Part of a small language model's weights.
Size: 9 layers, width 448, 7 heads of 64, 22.6M parameters.
Architecture: RMSNorm before each block, rotary positions, no biases in attention or MLP, attention and MLP in parallel.
Each number is 128 + 32 x the weight over the matrix's rms, rounded and kept within 0 to 255. Layers, rows and columns count from 0.

# layer 2 attention value, 448x448, rms 0.0764, rows 220-250, columns 224-335
[[ 90 122 156 171 106 144 120 152 118 148  97 130 152  67 153 138  92  53 127  99 159 153 164  89 112 175 130 151 147 105 175  98 119 127 151  87 143  63 186 183 142  60 140 146 183 112 177 109 140  81 145 129  97 119 162 183 123 134  99 139 119 137  89 117 154 123 128 154  92 107 125 105 145 115 154 160 123 113 156 148 168 131  91  94 109 151 127 167 119 124 157  50 109  73 135  88 109 156 107  91  43 140 126 154 193 130 162 161 125 162 165 111]
 [129 123 123 134 105  97  90  74 146 113  72 136 153 189 139 134 140 140 118 145 129 171  98  93 127  84 141 132 129 211 124  88  99 112 171 185  82 152 134  88  53 104 144 124 157 138 141 120 132 119  98 182 132 120 130  65 107 162 147  99 137 138 131 141 136 118 115 102 147 130 104 173 143  79  97 131 155 160 137 115  82 121 120 108 181 126 138 124 182 116 132  97 134 159 131 117 172 143 125 170 155  97 119 151 125  82 126 111 131 154 143  82]
 [142  91 127 101 137 121 195 141 136 115  88 139  83 114 193 139 141 119  63 116 162 112 105 137 128 158 169 103 178 132 161 118 128 124 140 154 157 144 186 187 139  71 132 113 115 139  34 220  95 129  74 124 177 110 129 102 130 127 137  83 149 157 135 108 118 119 117 196 164  62 120 111 116 108 116 166 130  96 173  92 105 100 147 133 160 125  66 141  92 135 139  66 127 105  99 192 152 137  98 130 167 144 116 143 159  87 159 170 121 198 152 162]
 [138 171 114 103 164 150 146  79 180 108 140 116 147 117  83 134  97  86 130 159  99 108 110 103  78  83  88 136  98 133 167 119 203 172 137  82 134 105 170 133 119  83 152 155 131  93 206  97 136 143 186 135  69 129 124 135 140 110 107  86 106 144 151 138 104 139 148 101 112 137 121 148 119  73 134 100 175  72 126 186  99 106 138 146 107 101 124 132 181 115 154  85 100 107  70 134 125 147 131 189 143 162 139 117 135  75 144 107 194 169 120 163]
 [131 133  99  97  83  69 181 100 134 145 123 108 139 112 121  81  88 122  93  87 121  86 120 111  90 193 105 145 136 104 113 152  98 142 124  95 163 104 155 104 141 127 126 155 115  72 158 125 142 162  55 147 169 133 109 126 126  73 148 112 185 106 124 103 115  89 122 126 153 151 141 151 185 139 135 128 111 118 133 165 114 152 134 176 152 123 114 149 126 162  94 116 111 126 102 127  98  92 104 155  82 143 126  84  76 100 118 220 111  95 118 139]
 [145 104  83  75 125 120 159  98 108 128 122 101 170 148 149 144 117 213  92 104 161 109 159 141 116 133 166 133 113 174  72 125 123 101 116 124 162 165 155 109 123  86 168  77  95 161 123 148  99 140 141 148  86 176 153 136  98 128 143 163 111  85 130  96 111 120 117 116  92 162 114 111 137 124  79 158  89 100 120 177  67 118  90 134 107 132  93 130 117  83 124 139 143  91 158 146 117 126 155 183 149 153 153 110 177 163  98  72 109 151  91 157]
 [119 199 157 138 179 108 113 133 172 127 119  97  82 103  49 148 182 139 137 121 183 215 141 125 122  93 123  65 128 160 145  74  91 152 139 133 146 110 138 100  96 136 156 127 144  46 113 155  65 159 160 141 133 132 110 146 174 165 171  71 121 115 171 182 148 139  79 193 145 147 157 144 106 125 111 107 101  90 145 115 157 100 125 122 119 125 135 119 171 137  72 178 116 172 159 105 149  91 122 141 108  74 114 146 144  44 184 143 128 149 186 168]
 [109 134 185 151 133 104 106 172 128 141 143 113 129  83 137 140 110 153 128  98 132 167 150 153  95 133 134 116 127 108 176  90 116 170 109 188 137  66 105  97 119 122 160 108 143 134 116 113 161 147 129  77 104 131 131 119 160 127 181 140 126  97 134  98 154 137 149 164 164 124  95 135 128 122 163 117 148 125 100 172 120 142  83 103 170 130 153  34 120 143 131 175  98 143 111 149 132 120 133 137 108 130 143 111 151 115 121 171  89 158 130  90]
 [131  88  82 126 123 159 150 138 144 106 140 131 150 155  96 115 143 137  94 151 157  95 140  85 104 114 119 136 125  83  94  90 122 155  87 123  80  88 150  83 157 196 136 183 107  45 150  84 185  98 137 100 100 174  69 163 171 112 154 144 107 108 155 128 134  70 121  70 158 111 150 125 125 173 134 109 130  99 142 119 169 131 154 150  68 142 108 127 155 150 107 157 115 123  84 100  88 108 156 141  93 152 104  99 144 147  83 155 135 108 115 128]
 [153 113 169 127 134 105 129 130  64 141 207 100 133 139 117 148 140 141 119 122 104 176 112 132 130 113 115 117 153 160 120  67 153  75 157 117 121 132  74  93 114 123 140 125 122 111 144 106 116 193 141 126 108 157 160 116 143 172 143 128 144 139  68  71 126 131 153 133 150 142  79 120  68 136 113 144  94 130 130 130 138 140 102 160 119 127  77 145 124 119  61 154 128 153  98 148 120 158  76 174 118 136 188 146 101 130 114 116  96 123 171 119]
 [104 154 140 150 138 144 124 107 136 129 135 106 151  86 105 150 160 122 127 126 130 123 147  93 125  76 109 203 121 175 149 132 128 166 162 136 105  89 114 156 121 127 129 113 148 103 156 150 163 140  80 141 113 164 133 171 154 127  93 126 143 115 146 126 135 177 134 119 179 156  88 104 101 121 152 147 133 142 160 138 144 147 126 142 109 131 135 143 149 177 118  90 154  87 164 126 192 149 142 133 176 148 137 167 149 157 114 101 125  92 211 125]
 [135 162 107 148 146 145 152 173 217 135 183 140 135 181 152 196 139 172 132 189 157 145 103  90 169 140  73 118 172 132  95 131 105 124 131  80 162  98 166 109 126  93  73 101 122 122 114 129 136 151 118 112 139 119 133 189 130 154 196 171  49 151 153 137 129  86 162 163  84 144 157 137 177 164  60 121  96  91 119 128  87 156 189 120 125 105 137  65  88 131 135 159 123 113 145 126 102 145  78 132 156 112  97 157 174  87  68 190 129 113  93 136]
 [112 132 192 149 124 143 116 156 187 178 145 137 164 150 127  38 130 147 150 149 180 110 133 145 101  95 208 143 134 111  84 143 169 129 176 125 133 151  95 112 118 124 142 132  76 135 106  79 184 147 124 137  62  81 161 138 180 166  92 117 161 172  93 119 142  65 159 131 119 104 136 112 144 161 168 102 121 157 183 108 186 177 128  79 110 115 180 140 144 144  89 146 118 159 101 112 149 108 192 112 141  91 127 102  98 171 146 133 129 179  91 165]
 [173 118 151 138 168 146 101 143 123 126 135 142 136 126 115 163 158  88  69 101 108 115 122  96 168  98 176 144 131  82  71 116 131 149  82 157 145 210 111 113 135 124 157 114 156 132 100 140 137 109 156 122 108 134 125 147 116 137 109 115 142 132 138 115 171  88 145 123 143  66 133  80 139 183 151 158 101 113 142 186 138  68 135 126 100 133 138 103  94 100 109 117 148 118 168 141 159  84 117 164 140 138 166 159 175 102 146 145 139 125 149 125]
 [134 124 144 145 105 109 122 142  84 137 129 125 136  78 174 129 167 128 136  87 178 140 131  97 153 136 133 114 125 101 161 130 144 127  91 183 120 146 143 157  63 120 149  79 121  96 202 123 120 131 123 144 149 130  97  92 144 120 129 146 107 119 130 127 134 123 133 124  67 142 145 146 111 139 201 148 140 127 168 107 161 109  80  98 135 146 117 133  81 149 148 131 153  84 167 182 136 217 145 160 146 145  91 108 164 157 136 156 109 114 129 124]
 [142 118 110 126 173 123  76  94 135 138 108 148 146 170 184 123 103 115  97 106 168 118 103 167 139 165  78 152  78 102 162 170 124 157 152 115 161 135  91 153 204 122 117 123 173 166  99 158 153  93 172 117  94 139  93 132 147 135 133 116 164 133 123 154 142 103 128 123 129 103 103 125 112 123 125 122 156 137 160 147 108  92 166 139 165 142 168 177 137 125 112  98  95 121  64 124 119  81 139 114 127 105 183 158  86 173 145 154 159  82 102 133]
 [129 126 255  99 132 149  98 132 177 113 170 151 172 161 163 103 104 143 118 140 121  98 171 138  65 134  87 125 160 119 107 171 140  81 104 147 109 131  92  88 131  83 132 146 191  69  96  48 120 148  84 144 151 115 136  80  99 107 110  83 201 132 148 114 150 102 145 142 121  62 144 136  98 118 156 186 122 113 167 107  71  84 134 160 122 165 168 143 125 117 166  75 117 131 103 140 144 161 143 151 151  66 151 104  90 165 141 158 146 156 118  74]
 [143  98 132  94  77 118 114 138 120 138  95 129 140  99  91 121 147 117 197  65  93 163 140 117 107  64 126 123 127 113 139  53  44 133 170 118 207 125 153  46 117 153 186 151  96  47 111  69 119  80 152 108 117 176  85 109 137 155 169  90 174 107  80 147 112 108 139 117 166  99 134 185 144 121 122 139  87  75 139 161 192 132 106 107 142 153 134 159 120 109 104 118 129  76 147 140  80  88 116 173 141 150 159 146 139 177 156  88 160 148 147  83]
 [112 159 118 124 123 120  72 157 142 125 105  99 145 115 148 131 148 118 127  96 181 135 141 120  93 155 168 159 119  99 121 203 168  99 107 155 117 100 126 145 163 174  97 100 106 134  87  94 116 161 131 118  24  85 150 112 135  93 121 131 119 126 105 122 156 143  75  71 150 144 116 168 103 122 109  39 125 132 102  72 159 157 128 123 157 126 124 128 181 111 170 175 127 111  95  95  99 130 148 138 161 119 175 199  39 169 138 153 140 146 148 228]
 [ 94  64 156 104 137 202 143 145 161 103 141 190 131 147 102 141 115 192 129 139 111 134 117 122 172  82 111 109  79 146  95 145 141 122 141 136 121 160 122 104 141 154 185 116 143 123 158  77 117 155 137 106 102 154 122 144 147 126 117  30 126 100 127 125 117  83 136 111 129 137  86 134 141 106 133 152 137 138 184  79 100 159 138 117  85 152  75 124 100 122  86  99 168 157 123 121 162 108 112 184 103 176 137 112 128 162 102  77 109 105 104 115]
 [106 134  81 127 104  95 118 131 119 136 119 115 106 151  68  91 111 144 103 101 158  89 144 135  94  99 186 105 197 122 158 200 112 159 122 101  91 149 159 135 123 100 192 148 151 125 116 128 159  45 157 114  91  88 121 136 158 101 120 155  94 123 129  87 106 113  76 127 132 154 134 113 170 129 166 128 100  78 131 100 213 156 130 130 204 101 184 115 131  78 119 128 119 165  90 171  73 175 143 161 126 138 100 129 133 119 159 147 143 128 130 159]
 [116 100 123 128 135 126 104 100 111 160 140 120 175 158 155  96 155 101 101 135  89 136 158 100 142 129 114  45 129 147 162 130  97 202 140  88 125  29 167 184 167 123 142 127  90 163 135 111  59 142  74 144 114 126  85 124 103 161 225 158 152 104  87 125 110 152 147 134 129  91 136 159 118 121 126 179 149 127  98 120  99 119 160 149  79 128 102 123 120  82 101 119 192 139 131 128 145 120 120 119 159 107 179 149 107 118 147 130 145  91 170 191]
 [177 134 170 201 118  86 126  92 114 112 120 106  94 120 163 212 111 120 135 155 154 137 122 124  83 174 109 130 130 203 121  89 147 119 153 171  62 136 108 100 121 148 117 133 130 159 138 167 165  96 164 180  89 124 131 160 111 103  76 115 152 112 156 121 178 114  78 129 112 130 137 156 104 133 143 165  91  95  43 155 136  96 133 134 120  93 118  87  72 126 150 134 183 104 157 172 171 128  83  87  85 135 134 104 151 131 114 154 147 159 120 122]
 [121 147 160 158  86 109  88 117 141 172 123 110 106 147 124 156 121 132 122 114 133 227 163 123 140  86 124 137 145 158 130 100 108  71 135 109 129 161 124 112 110 133 159  52 149 106 168 152 110  96 133 124 154  63 153 118  88 127 145 113  62  74  69 114 112 131 126  94 111 170 161 137 196 156  92 131 106 157 151 120 169 155 164 107 139 167 152  79 151 126 112  91 143 144  83 150 119  97  69 141 110 125 110 163 154  89 146  86 189 162 144 165]
 [139 117 103 107 102 119  91 145 127 128  89 161 154 157 147  88 110 136  96 168 118  97  91 164 119  97 139 155 124 141 148 127 165 185  66 101 146 120 121 153 159  89 175 132 140 133 123  96 133 154 144  68 102 165 164 165 147 134 106 155 150  74 168  93 153  59 112  80 117  85 151  93 174 119 173  97  95 128 166 135  88 146 182  81 162 146 116 133 116  95 149 144 121 180 125 130 198 177 124 133 150 136 111 126 205  95 137 107 132 184  95 109]
 [142 170 142 129  72 138  96 121 109 150 194 127 124 126  95 116 135 106 113 158 156 123  84 151 133 106 113 148 111 118 123 109 160  99 134 128 130 107 129 127 143 175  87 156 135 147 138 117 115 103 110  99  95  88 102 122 150  92 186 128  94 136 123 178 121 167 157 123 137 109 109  91  98 154 142 156 106 198 145 101  86 194 121  73 133 117 124  84 134 150  77  83 131 123 156 134 117 142 131 125 165 132 142 135 137 100 148 107  79 113 105  67]
 [109 140 142  70 154 109 145 206 133  78 143 103 124 113 208  97  96  65 123 122 125  93 144 114 127 127 137 108 159 135  76 153 147 136 123 151 134 101 121 145 157 145 136 144 131 142 134 217 129 138 123 123  78  84 180  83 118 149 130 143 109 190 115  81 150 154 141 106  97 110 107 142 150 171 118 140  67 116 116 151 127 102 142 120 141  63 171 126 149 113 188 122 131 104  62 146 141 183 155 104 103 141 114 133 151 139 104 118 150 186  56 161]
 [144  74 149 134 163 112  97 189 127 132 100  72 146 149 173 129 102 130 108 120 101 147 110 179 168 116  90  96 151 115 182 125 152 109 140 146 176 100 122 112  88 160 157 130 135 151  75 141 133 189 144  56 132 118 112 144 126 101 182 163  57 173 130 123 139 138  66 116 139  75 102 150 154 107  85 153 141 140 124 108 155 100  95 162 134 107  88 117 110  40 184 190  83  99  53 133 112  96 136 141 131 153 157 136 176 146 150 147 129 139 129 114]
 [161 147  77 121 101 107  87 124 146 122 136 120 213 117 137  85 143  80 141 176 147 134 134 118 146  70 110  67 121 164 116 115 136 123 121 159 144 138 145 141  94 199 141 153 114 112 116 123 143 145 139 187 109 109 146 145 123  65 105 163 151 118 175 163 154 160 105 142  95 149  61 136 145  95 153  87 119 149 152 106 177 118 101 136 101 139 129 119 107 105 117 133 128  88 166 109 151 133 118 125  69 111 159 148 159 119 131 111  69  86  93 129]
 [120 127 142 142  74 183 161  92  78 147 133  99 167 136 174 148  79 119 132 138 161 127  85 105 105 166 118 138 128 150 137 137 171 162 164 109 132 144 117 114 108 161 118 119 111  84 141 130 111 109 104 192 180 141 127 115 145 151 131 167 111 114 110  98 155 170 179  85 161  98 148 126  79 161 145  98 162  64 131 118 160 136 111 137 143 104 100  82 123  88 157 120 117 122 110 133 151 103 146  67 162 100 168 106 109  84 109 176 158 106 177  98]
 [101 131 173 121 151  73 144 126 128 126 154 152  94 129 150 165 176 143 133  91 120 142 130 113 120 149 111 129 225  94 158 100 131 111 114 141 121 184 188  68 132 129 119 104 155  62 149 121 109 143 162 108 165 134 166  67 188 148 150 163  93 153  80  63  65 131 132 130 161 143 110 141  98 112 133  90 133 132 154 169 121  95 124 187 152 100 149 150 128 126 120 162 135 172 114 188 136 178 129 151 134  75 147 110 136 155  96 103 103 162 108 127]]
# layer 2 attention output (transposed), 448x448, rms 0.0627, rows 220-250, columns 224-335
[[174 117 122 154  78 138 149 161  96 102 117 166  81 106 132  56  86 212 102 125  85 103 180 135 188  97 152 142  74 130 104 132 119 174 140 122 113 151 156 104 112 116 101  94 132 179 164 139 145 109 128  97  90 163 125 193 111 153 157 105 138 153 125 156  89 157 128 120 128 135  95 176 145 160 129 126 139 116 137 145 107 149 179 120 100 124 130 121 144 184 144 141 136 121 172 122  92 173 134 159 119 141 125 154 112 104 141 124 126 158  91 142]
 [187 102 164  97 167 121 116  96 159 140 119 125 123 104 137 126  81 178 123  75 124  94 164 161 142 173  63 142 155 156 163 151 176 115 105 128 156  84 155 102 112 152 148 171  88 160 104 124 121 178 162 104  81 106 133  90 103  76 109 126 105 139 157 149 160 133  96 123 163 149 144 105 133 141 125 111 145  59 110 115 165 149 151 141  87 102 115 144 113 165  98 114 163 139 149 134  79 117  97 105 120 191 108 146 119 203 134 116 120 143 155 186]
 [107  97 138 128 154 108 141 147 131 145 148 153 111 102 119 176 135 101 175 136  87 166 101 120 129 185 119 142 154  77 196 147 153  85 172 153 169 122 126 155 105  97 140 106 156 151 138 124 123 140 169 116 138 112 116 173 126  85  86 135 139 156  99 153 108 152 110 108 142 224 128 114 133 144 142 118 173 135 118  75 127 174  99 197 153 167 142 161  88 141 152 173 151 113 108 143 116  93 162 142 152 130 141  89 147 103 117  51 167  45  82 169]
 [ 83  65  85  82 158  97 105 107  95 113 156 140 144 102 164 126 147  84  99 130 157 181  91 105  72 130 138 147 186 129 158 136 135 114  58 153  71  93 130 143 145  56 116  93  79 175  98 132 117 139 132 109 127 129 126 138 120 176 116 117  91 143 123 125 145 142 179 135  92 103  90 127 104 116 192 102 161 137 133 137 151 134 120 125 101 149 170 140 136 147 172 174 124  79  64 119  95 153  75 163 155 112 110  80  88 144 107  93 190 146 124 140]
 [145 101 134 115 190 139 117 133 135 206 108 143 121 125 145 128 211 117 151 132 122 148 123  77 133 119 144 151 132 187 157  88 138  98 146 150 105 120 144  59 133 126 115 134 147 188  85 155 141 175  82 137 120 154 132  99 173 153 126 124  83 120 118 155 139 195 134  86 104 137 115 145 126 165 151 139 130 132  75 116 174  98 116 109 130 133 128  98 141 134 133  98  90 119 113 103 128 100 178  65  97 192 175 147  92 155 103 120 130 114 114 116]
 [119 141  69 191 126 178 119  81 143 121 164 169 172 128 105 126 109  85 153 116 174 136 141 149 129 167  92 101 104 136 155  89 103 122  85 209 105 117 110 172 159 114  76  83 122 150 116  93  81 143 133  83 111 205 105 125  81 105 126  93 132 119 139  63 145 122 102  81 159 114 165 136 122 169 105 138 132 130 149 170 103 128 148 142  93 116 108 151 142 155 149 104 123 144 134 117 121 125 122  97 165 133 144 124 133  88  91 104 128  96 139 126]
 [128 125 140 149 156 135  56 122 133  84  71 184 110 145 115 148 102 158 155 186  68  79 151 102 148 104 135 150  94 119 125 142 175 127  89 158 143 142 132 104 157 105 147 122 152 129  79  99 148 143 120 106 131 121 142 146 114 116 119 105 136 133 128 118 178 122 145 107  92 108 101 112 123 112 151 105 156  95 157 145 156 136  90  69 139 186 173 108 149 135 185 103 145 174 140 183 118 104  97 165 122 146 174 141 132 131 116 166 150 143  75 113]
 [136 170  93 147 159 124  87 112 140 103 130 132 110 171 125 173 122 119 159 137 114 133 152 126 149 107 128 152 159  94 124 121 128 142 148 123 116 106 112 114 115 122 114 125 125 134 127 118 182 141 125 136 142  96 130 163 183 143 108 159 147  93 137 108  57 119  97 148 106 118 108 162 142 123 203 105 120 126 152 124 102 164 104  76 139 128 106 166 115 100 137 134 158 114 146  88 138 130 157 115 100 121 105 113 136 138 113 119 134 128 145 121]
 [ 92 185 153 157  93 123 163  76 107 150 146 185 100 172 115 121 137 150  96 130 151 169  92  94 121 159 128 128  78 134  54 106 158 132 153  96 143 114 166 197 141 169 102 130  70 161 137 205 119 170 101  97 147 170 143  72 177 141 171  87 147 144 108 130 139 116 101 158  95 127  84 165 144 107 123 101  65 157 142 147  81 113 127 101 132  93 127 164 144  96 100 148 122 125 112 117 151 125 127 121 105 159 169  67  96 137 114 177 129 149  72 163]
 [ 94 106 153 115 108 106 198 132 144 106 125 134 140 156 113 119 162  89 127 110 141  38 171 108  98 120 111 136 153 117 144 125 106 117 146 106 137  99 180  90  85 108  83  95 179 138 157 138 125  99 158 170 137 163 172 119 136 124 164 145 121  70 109 132 138  61 145 118 168 120 116  43 113  98 128 137  99 130 149 143 130 125  97 144  92  89 135 172 132  95 117  98  89 149  86 152 101 174 163 111 126 188 130 180 111 116 139 137 133 186 158 140]
 [115 114 117 147  92 168 156 178 141  65 161 111 113 146 140 110 154 112 172 120 139  91 102  85 131 139 164 142 150 109 168 115  68  93 114 171 105 141 126 122  71  83  89 189 149 115 127 120 129 132 121 143 114 121 131 140  74 159 109 142 125 166 142  83 138 211 174 134 146 138 143 131 102 141 129 143 137 116 138 149 129 127 120 155 126 156 109  92 127 136 128 150 157  66 108 132 143 171  86 107  98 157 123 132 189 145 165 122 165 169  75 126]
 [120 117 123  93 109 115 180 121 114 130 175 117 169 114 151 168 127 166 103 122 156 157 108  96 147 111 128 129 142 130 131 161 154  92 157  83 180 193 168 129 163 135 113 128 129 161 166 186 156  97 134 104 156 241 125 159 116 149 162 146 164 144 181 103  88 127  99 176 132 143 175 120 202  97  76 111 103  92  75 107 110 166 133 107 135  93  93 127 109 134 130 106 119 182 118  92 135 105  89 107 137 162 147 143 130  80 114  71  92 165 126 126]
 [168 125 127 128 156 170 127  97 139 107 132  98 175 141 110 160  92  62 136 146  83 102 101 106 117 163 149 166  86 126 124 132 137 175 170 200 162 156 134 113 153  82 130 123 137 180  74 151 115 127  87 106  81 117  91  95 148 118  74 115  88 128 121 102 146  97 132 147 153 131  64 124 159  72 144 158 124  62 122 149  96  98 110 114 161 120 131 125 179 113 109 112 140  87 138 162 143 111  89 124 137 137 174 118 115 100 154 167 111 175 123 201]
 [126 151  76 143 132 115 136 162 132 121 164 144  64 139 140 124 170  69 123 119 170  90 115 135 147  81 117 167 161 128 130 146 107 150 148 157 136 133 108 137 110 118 106 138 112  93 108 135  96 136  91 114 152 153 150 114 128 105 118 115 142 123 149 147 124 163 174 115 115 106 140 107 125 134 118 113 118 154 124 140 126 121 126 147 164 114  79 119 128 129 143  99 130 138 118 126 139 127 142 161 118  93 158 176 124 119  61 151 108 206 103 129]
 [121 170 144 135 132 113 107 106 134 129 104 120 110 139 121 130 109 167 112 110  88 129 118 169 153 167 130 107  89 115 177 110 157 110 141 155 143  83 147  93  91 159 105 113 131 144 146 134 146 147 118 123 121 128 119 122 147 129 184 111 150 112  97 165 130 136 141  72 129 114 123 144 130  99 143 104 116 121  98 179 112 166 137 119 164 167 155  89 140 102 139 140 137  92 131 116 134 145 126 112 143  89  99 147 113 163 104  93 164 170 124 106]
 [154 160 144 143 117 149 109 178 146  89 116  86  91 149 140 116 150 109  84  79 124 101 151 138 108 108 116  68  86 140 184 139  95 126 112 170  84 142 117 106 108 113  76 121 102  95 151 137 135 135 143 108 164  76  64 111 130 114 159 122 181  78 117 143 128 142 123 129  67 150 132 117 133  94 134 116 128  96  85 144  87 123 129 106  76 170 118 178 182 100 126 123 148 148 158 108 108  90 105 101 111 107 118 127 116 118 165 167 127 106 155 154]
 [139 138  86 137  89 146 116 136 137  99 141  90 126 136 146 115 145 139 118 107 156 140 133  81 142 106 133 125 142 106  92  59 136 184 106 120 141 107 160  89 166 150 156 114 150 134 110 166 113 121 185 115 118 163 132 121 155 122  84  89  97 130 102 103 164  87 147 112 143 157 156 127 152 121 115 112 152 125 152 148 201 131 127 118 119 108 135 128  69 150 128 137 173 129 102 146 104 152 148  94 108 135 144 130 113 148 153 121 100 109 142 103]
 [127 139 124 139 169 106 117  98 182 143  59 127 167 145 120 143 113  95 117 154 111 135 115 133 171 131 132  76 128 165 143 146 106  94 114 115 143 107 157 121 141 105 119  97 172 147 124 126 124 172 105 126  89 144 116 130 129 108 159 144 106 141  95 119 175  87 129  92 125 135 136 108 106 204 135  99  66 155 122 142 125 117 102  92 120 117 104 123 148 143  55 116 178 148 129  80 142 155 134 120  57 113 158  74 113  76 136 137 177 180  94  75]
 [214 146 119 131 111 132  78 130 103 103 151 130 172 120 110 126 125 110 184 127  92 104  97 117 135 107 150  90 128 150  75 111 138 158  84 164 103 169 133 146 117 149  81 120 126  83  93 119  89 118 128  69  99 109 143 131 141  78 126 151 146 151 126 151 110 107 137 126 129 138 147  92 127 128 168 178 101 133 128 149 162 114 110 101 162 163  98 105 153 179  91 130  87 192 174 151 154 144 119 137 130 149 119  90 144 150 174 153 137  91 132  69]
 [175 124 132 162 125 142 136 148 103 120 142 134 156  70 114 147 195 179 125 130 144  97 103 103 169 148 157 177 158  93 184  78 123 188  98  78 125  73 158 122 119 148 112 110 163  85  88 144  93 153 151 146 130 107 159 145 146 144 158 186  78 124 128 153 142 110 152 108 106 105 127  94 135 154 129 174 112 133  96 147 123 110 149 167 103 164 106 154 130 190 180 165 134 133 130 148 109 170 167 114 102 143  38 185 140 143 167 150 133 141 163 177]
 [148 102 132 123 134 127  99 165  69 115 149 140 144 141 138 115  92 107 145 127 114 120 204  83 203  88 109 122  52  68 128 146 120 137 118 177  96 130 102 125 128 159 119 131 185 157 127 114 144 168 129 109 197 145  98 117 128 113 159 130 135 178 137 117 152 157 178 109  89 103 104 153 109 123 128 109 123 120 105 122  65 151 168  80 127 175 147 150 160 131  86 151  81 145 101 116 126 132 109 119 179 154 118 129 101 125 120 147  86 155 102 125]
 [ 98 120 151 123 172  97 113 123  80 101 119 164 167 101 131  96 107 128 117 148 104 106 166  88 126 131 152 130 135  98 158 114 141 129 110 124 145 147 110 127 132  89  71 101 127 140 124  83 118 159 147 119  68 113 198 128 129  60  67 132 100 129 134 157 111  98 120  99 139 163 108 134 191 156  96 146 116 152  95 111 137 103 142 140 131 106 125 158 115 150 153 167 144 196 127 156 186 126  99 127 122 158  90 148 126  66 131 128  94 101 124  85]
 [ 79 152 124 109 109 153  85 152 170 141 114 122 114 111 126 172 162 111 134 134 106  91 168 119 124 140  90 173 115 145 103 137 131 198 107 131  96 133 142 102  39  92 158 146 104 138 158 103 123 157 178 151  83 112 128 202 142 107 125  86 144 120 123 103 140 184 143 127 130 161  75 118 136 122 107 126 165 176 168  96 121 129 171  57 178 132 124 158 117 208 101  47 137 133  91  99 167 167 144  91 176 122 163 172 112 143  86 123 124 113 108 163]
 [139  98 146  86 102 111 137 143 128 132 197 161 108 124 130 160 128 122 123 137 134 133 159 155 106 192  78 124 122  86 134 135 166 118 124 156 194 135 106 131  86 127 171 134 124  95  72 149 133 152 109 165  85 188 107 202  92 156 161  90 110 140 168 119 104  95 146 132  72 111 119 125 136 158 167 128 112  97 154 132 172 196 126 163 119 104 131 146 149 158 149  75  89 166 122 138 168 112 148 108 136  62  46 137 191 178  87 162 103 129 153  75]
 [169 125 132  86 128 109 155 122 125  74  97 176 107 157 141 100 153 122 106 163 102 119 164 114 123 182 157  95 122 137  88 158 129 134 153 146  77 149 154 124 131 149  93 116 134 186 177 154 187 110 125 117  82 138 157 113 101 101 144 153 130 158  87 129  90 128 160  89 121  89  96 109 130 122  96 121 112  70  85  66  46 152 105 105 113 152 182 150 126 145 159  99 123 137 112 122 140 133 112 149 129 151 124 105 138  97 156 130 140 122  91 139]
 [152 137  77 124 115 113 100 144 156  81 170 145 142 126 113 101 115  74 115  72  75 116 105 132 130 120 143 106 154 102 159 156 125 183 129  70 159 155  90 131 126 146 145 108 116 103 167 157 116 129  76 160 102 113  90 177 156 140 152 175 157 143 122 134 142 126 119 120 126 141 151 115 155 115 143 157 121 134 132 118 129  92 163 162 109 145 137 140 145  74 108 120 157 140 137 190  95 138 112 143 107 110  83 164 142 155 111 166 109 149 169 170]
 [199 103 117 177 148 196 109 120 123 100 138 151  71 164 112 184 152 100 156 149 146 107 117 141 110 118 115 145  87 118 157 118 131 153 124 146  88 174 100 154 175 107 112 114 122 199 115 109 123 146  82  91 147 186  96 127 124 112 112 103 136 168 129 135  99 101  95 163 128 129 118  95 134  94 120 104 163 149 206  91 173 134 135 137 158 111 154 118 139  77 127  88 110 151 116 187 119 113  95  92 110 169 112 129 161 144 173 158 142 155 104 142]
 [ 79 141 149 117 129 156 107  46  95 114  34 173 111  65 133 154 204 116 133 161 155 164 115 163  96 122 101 125 129 136  72 131 122 122 109 122 163  80 147 172 108 107 145 133 113 128 137  81 138 116 142 167 160 116 153 142 146 169 103 144 185 144 173 178  70 153  76  91 132 161 117 120 141 172 134  99  68 122 122 131 196  94 159 124 103 153  54 122  99 123  96  93 111 167 148 110 100 126 136 135 120 139  74  97 130  62 146 109 110 217 118 109]
 [161 163 112 130 152 139 128 147  77 130 125 147 130 179 159 160 100 115 107 113  92 110 157 167  90  98 173 135 118  98 169 133 132 118 158 128 153  71 136 164  88  89 125  93 164 169 155 121 102  89  78  71 125 135 150  73 147 107 135 182  78 110 114 124 157 135 130 141 113 157  81  75 154 132  86  66 119 145  92 137 163 133 120 124 144 119 121 163 147 142 139 117 152 110 185 166 129 106  78  92 139 138  89 121 108  77 140 117 115 141 111 124]
 [123 150 132 171 126 112 126  79 131 165 145 104 134 106 108 188 162 161 135 108 129 111 152 165 121 113 140  85 112 166 141 135 116  79 153 130 126 136  69 190 164 128 144 137 135 189 120 118 131 133 141 111 150 143 124 120 129 102 185 138 146  83 163 116 138 127  97 112 183 121 153 107 138 119 128 190 196 161 150 142 121 129  63 127 102 187 128 146 142 151  95 151 168 150  87 138 131 156 170 107  87  73 121  87  69 101 135 133 151 116  90 171]
 [121 133 161 184 167 108 102 139 155 100 124  98 121 126 158 133  84 119 114 125  93 114  77  89 134  75  99 131 113 125 170 104 124 111 110 108 135 128 155 104 108  68  76 127 172 110 142  82 110 144 105 109 137 127 157 171 142 141 147 133 121 165 108  89 112 153 118 110 114 105 135 146 131 149 149 159 130 133 151 150 136  89 189 145  81 134 174 126  82  77 154 105 108 154 105 171 140 136 170 120 126 169 139 122 172 146  98  96 133 109 187 134]]